Each number is 128 + 32 x the weight over its row's rms, rounded and kept within 0 to 255. Layers, rows and columns count from 0. Numbers have three digits each. The size before them is the row's rms in percent of the matrix's.

# layer 10 MLP down (transposed), 2304x576, rms 0.123, rows 1972-2021, columns 128-191
096:126099159111119142166091075176135065119131116140153110159137147107107124138096148120125162190153117130132125167120184126120065154088191096134107127123176089083081098165125104201158151118117136
107:088168167101127193187086105136157090193113101175125125136178138125139102130067072055131112134138166134102148103138137137090097117079111096119141105092142161113108130138173149097079124136106100
100:182112148141094159176072119141152132131122201111160102093139120166143108127120120147110172117102127108150135152152175133084177116147154156135193074127138124070124145075094113090058147107095118
094:155148129115141164120135106129126146083090171156111088126144120087082149133163111108072188088136112129106104171158125110166147121132144161093090121148169134149168123109141103152115108162120125
100:093148128147121110174139131144168094158150088134138084068118139175149106076097120094104093140123113115094135076112154136138116117071104146135125118123152158060120157135082141201118040174123145
097:184120158119162113186141133093128180130103125072163134160133139127140121156123124118130166100092088120115144199153116143124147096107080059108107149144126119177119113139162131112162152080108152
088:144112094079155112087087095126225116166108135121112159162105101164159126167091104127083083131117151163078160121132080101155108126167117135151111132084095109183147141117123141150147067105137157
095:131149094134086128118078145171172123145170084180094164094129122093122128106131094112135138144114100149215128059085145112139170129212162118158142143124126145104077125149118099101063174131151137
092:110118153110102111157131083119110136123125111114157084090114132119146047140126121132177104086115112060148115115154137142086146120076106093127156144129153177162108100174175076116135140111087146
090:129155090155082145166092149124118125096168060099120159119154150198095171118121140120109097139120144111118150112127123193132113093121090102169103098165121107194135100081103079136082195136160118
107:073095128115184110131146133110121091079104095131138121131201104135135077167107169094138100139181148138109139124156100118130110093152108137128125132133156146168143168181127099166089139068149108
093:085165104120141160127133139118111111190169151139145107103112117138158167166100115114118128137123180140118153129063130183166132120037111099114132154133131126065137089064182072108068075152123108
107:128173095098171129126080135122119102128072081109225117120148147095103111137097115095099129096171128201119130119114159165061223140080115139124188175150101153177103105080131139149067087138133147
109:148157147113188046194111116105097071133125109073145137109060077136103101086118113089101116138173150211087142142113154152075116107135141171129068094121116100074182105075127176159146160092144114
084:100115108149191079105088114122194173146150105130109052186092157189065106137114196082101138134094128092140176115091137117102098139091083096141071130161085158160145081153085117167106204090180082
094:107146173136144116094131141134088095150147093123130215104091101151130103084095109110126116131145164161128086137165192095141130133126066128110108124129183146140146117114094146110147160089118141
091:118119105150144122153170115151149116133077138121150139085153139110089148130120121144145114170179064153151079092144146186093165147141153137098088142081031111149124082196113185090100162143092159
095:099152129123091182079196128116095068096092106136158131071042091168093190069110099124093125118078108144105115121121131170136179122101150086162115088201130123137112121181165114182119180178152118
108:052141191164170129136149145183170179175110127137077163116145105158137125135175095124147121116139133138134105163189127146084040116138142118104186159138120146203098085126092133107111111118104207
108:118148144114151101076136139110164147127096133152139081112151140123151022105130177110175130094053191121137119159121108180174156145056160124096245136073152069141162125149134096146197153131111140
108:111099168124147155088122187148128133184104110204067112142178160150120103126177157130115125132153083170088102110188112136161058139149110126096195094063182121143161165132130118167105127139118099
100:102038088094144112181067109053177126114100141119132162095101105174123069126152136116155101140123081068133117112101096076102165118102104111069145194154123147104029133192135128176172129086137116
099:087129138109135112109107144126147123140079097128114099098147114157184140140144151133095162055126136100123178097155125124079183099120097129114137189157165122184101132142153129127126114087112060
107:071130073107171172130120070110150138198107161078156158091048148108075147177117181127153117083111140111140170133125163200136168112116146192107141090176167124106145093120149095075106167084123084
108:134143086124128097140144130115109121115145123185065173144102198110136082156163156101153119141171118168098090156106169187125133121097144166144160102151086137148135161150151126190087126114178074
096:190094100147226154071147110155129109170075141122153106121167108135125171130103120101100145087148126126125108040114083043151165111133075121157130132138124131114097115145152101124172114140094094
105:125162132130141126127176126199094142181100147093128089124115139130112111126083145067090122114055150109100129118159109130151160126086140147107146167105114162151120081123132055144094128171058146
106:154152191148103079123159163178120081105133087154159119142137080090154155147089101095130150104137161082132123097111200149107096115092132155172118144119148160132143156122114119187058145138194142
103:085128124120126112139110137062106114137074097140143153155103160127132148155122207081154113127131117083055144125157156151169045136142106119112113104161164129145094114159131132164136146117164155
099:189168091115164137179135090045162092154072172126091160179103121126124148128117148118072126184141137128151053149150098127070111122074155157131148179181063141095136097120104147104156159169150156
103:166145150165134129163058153105153155115146151101106198076204070127099179135135177106149086146082191119060138142180157192058030135173144116086146148148173106152101028132100145078104105134143134
097:143165209078153164138108110150139088103161152167176172135156169154090145118118133150048223143111131130150095116088146091074118151115169157154144154098085164106118177155150147103146120106157119
095:170101143201128104156136096126075158067148095080048105154108104151114142108149046138076150139152117113098063162106127104055120161091068119055102108111141145089129123122171115156145113085121059
094:115164133172181110179043096074134170110107119082132186142128068099173117122125161130142156127132133176137123115139145122136129146148166214079151164141161127174177085105144105162146135141129153
095:132185124128118138129128146140132084157125155158104120120132115147093131168086115122064142176098100131101180146159136098110056104117120119064105148083132124105165074124166179105162117172151112
099:104115139157114148045118138152158170131111134178169141133151102148166149126121124123163150142120144146137170116119142162152102117156081133113132173128175153179159156139127110138100078159127146
106:132095127140134085152147105125127126196127123097191090131111164138118125046150158129120115154166142188126144113124130138113152114156109142191145134093123080134153068122123142107128213102128104
092:160118084110140098076089086129093103115132154166127137117059231164053116159157138130087112098072079161137127037083108123067102122101177121119135165163145124153159114172116206145117110161173107
103:122148116124030096142138131104112138129103112076114088128189166152187150172146147132092134149150140111096169122156162117089125085158138110153093116070126132103151137121131070134100134069113119
095:126161137132154073069086096124063112107112096149115142165101108091092155135125165114122105154062160151134167120123121105120092099173114103080170115145113129093166133158132123175113215137083143
088:124129124114158128090166150178142167187102098123093157127051147168091157123182170144140239157082198065108147144116112159085082171141180091178157147080098105080186089152071082134113112137128100
099:120072090143138051111122135123072159097067113070137096140113112155154211138154113117147183109092129089089117138140137152118096181085113151122129145113127191084123164121118117156088104186187069
105:140119105163147156112161086133099179130149113106097137155109096133145164070124138096108112182161108241136154195136149176099153091118120082140146124167082098088129126147103149121141098110187115
105:138140123136121147169139143137161150084128060085103158158136096130184160129098131113118097123122138132134107108068129160120154139116108092119111148122175177107159104151149125118116098132145141
099:131115083105098160065135155081182110158130151126120149060175138187136124121139133098106128082072138151146156168167105076175117116084141169152093133153143201108090101087122149151087082151099133
101:103155123109139150106096120105181118139069117067077135126134136139112091105094171069122089157111165141113151170040142127195156123159093134135115173197121164144086078136088064143151143196146161
089:145023142131017119135119111126115171139119121129134130175153126145132141110148156116140161146123159121148121096170155166087100105085150123147153048128097128135126120118164178156093143152148146
087:100121113077169141091105106139157178081178065128082136145171179151132113113146161152148098131071131128088091110157176156146081120120133093097172123116067136096151084101142126131146128108176150
088:117141152087112130147129129132106095137200108173133114091170064159112096064156128089079148109123135131160123120150070116120141126074081094112087121118143161114145111173187094147101152110094134
098:134097089181193141109133107074078058118098123117116117096114109106144137176153117152107107118194139094136181132152113118083086163092119126167151084102133126107143126099051098124120145103084152
# layer 10 MLP up, 2304x576, rms 0.112, rows 1973-2022, columns 128-191
101:090138088140148104116099072161153116147123119200123092149168153142144195102130123155147138097136131153100104116079136088130084112117136143122143164128202098120096098150133091123144147089117101
098:149197133146159183213145126165127115105112162084130097092147175114090077171121151153132116139132145118161140103123136131148130142149134192184131141113091155111174148025173185115126164148137111
095:092150131100121113135138164145159186131126107112143159101164121174156138097083180168134098141198090123163097162125084141089151167096089167108148076139101098111157184155087185082149114069095108
094:121128127103149100048151082104110142122115147118167156100133145123097146135103107155119149120142186098128143134139101105082165105188137133169121197130147132110139146197136129197189088138141102
098:147141159093159114169100109153126123120110138097159114163100080112067187143096152167119147151108069174098093159104117118090062115095104108138126089142067162124069148116153201107164138114105175
092:168110130135154095093122197106116086149150100196114161127166153137170108100093138074138174138148166182074160185108114140131194096107125135138103113090153137055164118206114120115177123158095114
099:072174089127145153142136146118157144127161184114190229083141117154114181146162110143136152107123093117101176076164099164060058156121108144090105145105144150152154126143121130143148118128190061
095:070139102126153103130153124141173161157189149106107107197160161089120144185098151079119121128142129176150158107119136096165075123060134126123097163104120127122144196092115162118172169132184073
091:136148167114136134138122144138161125161140163132175125154118169104145126106136085080120155113027181106150133101148142135134094109133115136171153093119150131134110130160147129131123158172180117
108:083143127108156105079113102122092095141107141110130130143095128132153106083103207130166123094168143155144164094153059174099078153096136085150165104114140113175179164151102136044138149113165191
101:196134086065139152176108160112103147089100104167121099107173117095148115113150134184121151164139101072150177133175113140097086103126133088170211103138077060089129104073111187124102136153148134
098:084071185126111069126114110116153177168170114128100190086139129194107091140088098107173151117143151130085106194135129144181119104117142148138135111138067090055076146195255130161122171126154131
095:148123149115099145137112116114124151203165179109165136149105089109141190070152141132161081096215172142088134124119117153125073154089151117103133160124119118161109108144113058137095056044146136
094:127141141120136116129157128153178123146106179117100163104155118180097172125140086066130105120123126073161132054158100117129101129176182156117114093110132076082110120152203098131125055084141118
097:174125088097136182069140097189132182174076099150129085131163106119169100165108158118106142122173134098162108114148143155111127129132120145159057132157119155112100163138140173106131097114121115
090:087125096122076143098133092143099131145093113201134147147089163152143131072128148153157120143120082138150151179101087074107138116139126153052140101131194109134116145161142134065147109130149105
100:105155123145176104074158111105188053140158112111110135091125168135071144095120110076122157127129184158082205123153118116147201115048099101142153139101216190136152148157137113103137190094124115
101:121089135165115125106140110146129124133201161034164130141147137137178169097131120179137153159142122123137116144081043114076186130137162133126139115142047138088090097136057180165182161197126147
102:132150098125117157139120146165127155152155151055164151053045105100163138111092141142181137120140099112137147138137126086118125133067062082062148094210128135154114099174176124136100110134201136
100:147139127070161133147092097088159102128085182109109130120131098129125082100139142165115090161126096130102170154133084151129130172125127147103146144166187163108063144141144117150128156176169140
102:090142140183069133149128151156114082121134163116087151145085084181125201191117108152139137156081135162107148097085145080134172104120144124095193094060149142108104106132187128123203133124200112
098:077143168164122151114090138116099103165091090143178110122134115087079161216157093150136116140133065085094155101141167213119146129142140074107130105134137129178107067175135094111094104102087124
107:177157131099137111121137065154155190133108152159098132114113102146061191121167122124202133077172152091159110134111116130129124089111116095155169125151122096127083109080124156098098107115166112
104:115122102084146116124114144106135112092076132143114061131152095107135169117128098117166174097089212158056110142136145123131156199051148160097104164110096104059145141080133151151113151151191096
097:155117171130145077132117038057143142074118127112169117111115124094128112192086089123117139081093102104148134129103115128117174168057109123138071177092114111181103112177130104113141102146114134
101:134128132160150181118109168101128105109135125083126065127082109078142092137149090125140139102124142121150194127154116080163145127180151101112105154089181114197186080111132107125144078163126122
099:181127166106136055168136140168157121161109151058156122188077107126134199128079100159123143118143151154132185159074162179145092139074133084183100099255126121177113121078134074141120130107116111
102:154117139123180207161157049170115176175185116096108207117149156137136111118129150187081123154151140123059092146178126147088159134092094131117080124127098077124146120152084079118146089112096218
099:155116143118105157052116101127120125198150217098110133108114104144103174065147169095079130128086119135151135146068046134122150107126079170109091070154150134136124111106205133112132136116156162
099:089102164115141111124127153125162192138161098128100111187136144151127065194128153122138124090147088149108123199059120095099125171122099131110226152139135108112138118175166151172125088123109126
097:092146157109117130159101129105131148171131112133141158098112161153103099106184116163136120107117117141199167089122140168111139114050152165134141130117121150118134143131110149115129139110092114
097:133126098092073156093077127154133096152123136089111158110123049090162146131160139151149098125130153122082197148182124147188122120141183095187105112184111131125115180078137096139141144176131168
105:090138147166120159080093135188108156110163135108103120103114065115125131151148169228083150111110046152146176091170125140096163180160176104153126106126107208126148154096151152174125121131163160
116:222165192122114116107162127153109104120056134088157137155127150030068159095122150121132103131068136146134137132171135082151098143119117144107057111135116072151132091105114145150102098125086147
098:109094167106174124097138170163146173139190127165187144094074073150119136152194121176059145103106154165202150117177151072138141168168136109120135062091126116126102130139171120098171124114182095
104:095128131140061135075121076143196119096127110085151096118139139165129125168149168156171173133141117157111131147105139145149120151098154124148188140143123097081174097113087106114105108113100100
102:092144066116146134068181137059133090106130100128220195116165141125091130090178166123148124083174162075133085149137123154091117161068111141102138125053202165108142091136109109094097118139196179
102:100151121203140086190133124175095130174128091175093108203084145146173191134076168168098170155148143145119074163106156145085098164173136115170097045163148082072115183131101127110123179146121107
100:135109181076075109129069144159143130153089146154126134134123135113081050156143069161121173151172175129126164122133127119085130121120116164110109121226136168199110153125118074064170146079118140
093:153120176165122116175116126119092123135075130162109152136152140176110109117139130082155129117118212103186100110109152098132141104145125117072175095118135136107144126104092107116137127150119096
105:149181145116120107094089132148147101112139087129124046132155214119088135146108117149141130119146134181082174146137139162087197072114154171059097093122067137154087081153107100107086113137135102
103:148154106101061100147128173041174164100145120149149162071099121158184157070118108184122160091176153105128137116125151110132078100069168122117148198074144055130109126147084065135138137127145150
105:188142121143178107114145140143152147089092125119162164144116145160125133094154162112118113168068116108127133119100141174135163119091159128077104111095123124095167085124148139134114036141080136
103:115139095099145123114068168188136144100162177163144157150138110154130194170138145107091121109115156188149137190141162135192111173120145127173114114154157171187129155208082169179109109114163137
103:117141087101182184106127110126106089137143119155082140119147054106136162094129141126123125072143185100129122078107049092101131151090168176118112161138105172152103127102106126164137139146140152
097:103101074174122076085131147054117127108144151126120160093158090125106133152089093105132082130097068166126127112148179112174158161141156080132133124097164085151113136125133085066154121154155137
097:079139095145095137094092122164154136101131080064119172068184128120094143111163097151093151070175095115095121117139132086203082111090125100123150073100146099168112146066166155115182143132107115
088:129109103121175158139132064135162118180151116135111108112121087132185190139155075131087162138123158170150172118179060059158128145121131082018151091140154054113155117138115138084148153121108118
093:160052120137083174155107092070107182143082189142162114156117134136165109165151113111169098112100127113161156136114078103069166184169115169128074156151166101153122156114149155139125103071083148
102:123133087085048098102152133150163168108158066076180125120153122111143095202141093166114124132161166079166081104170120122135124101206104157092069093117192110103072089151225087149153090096107148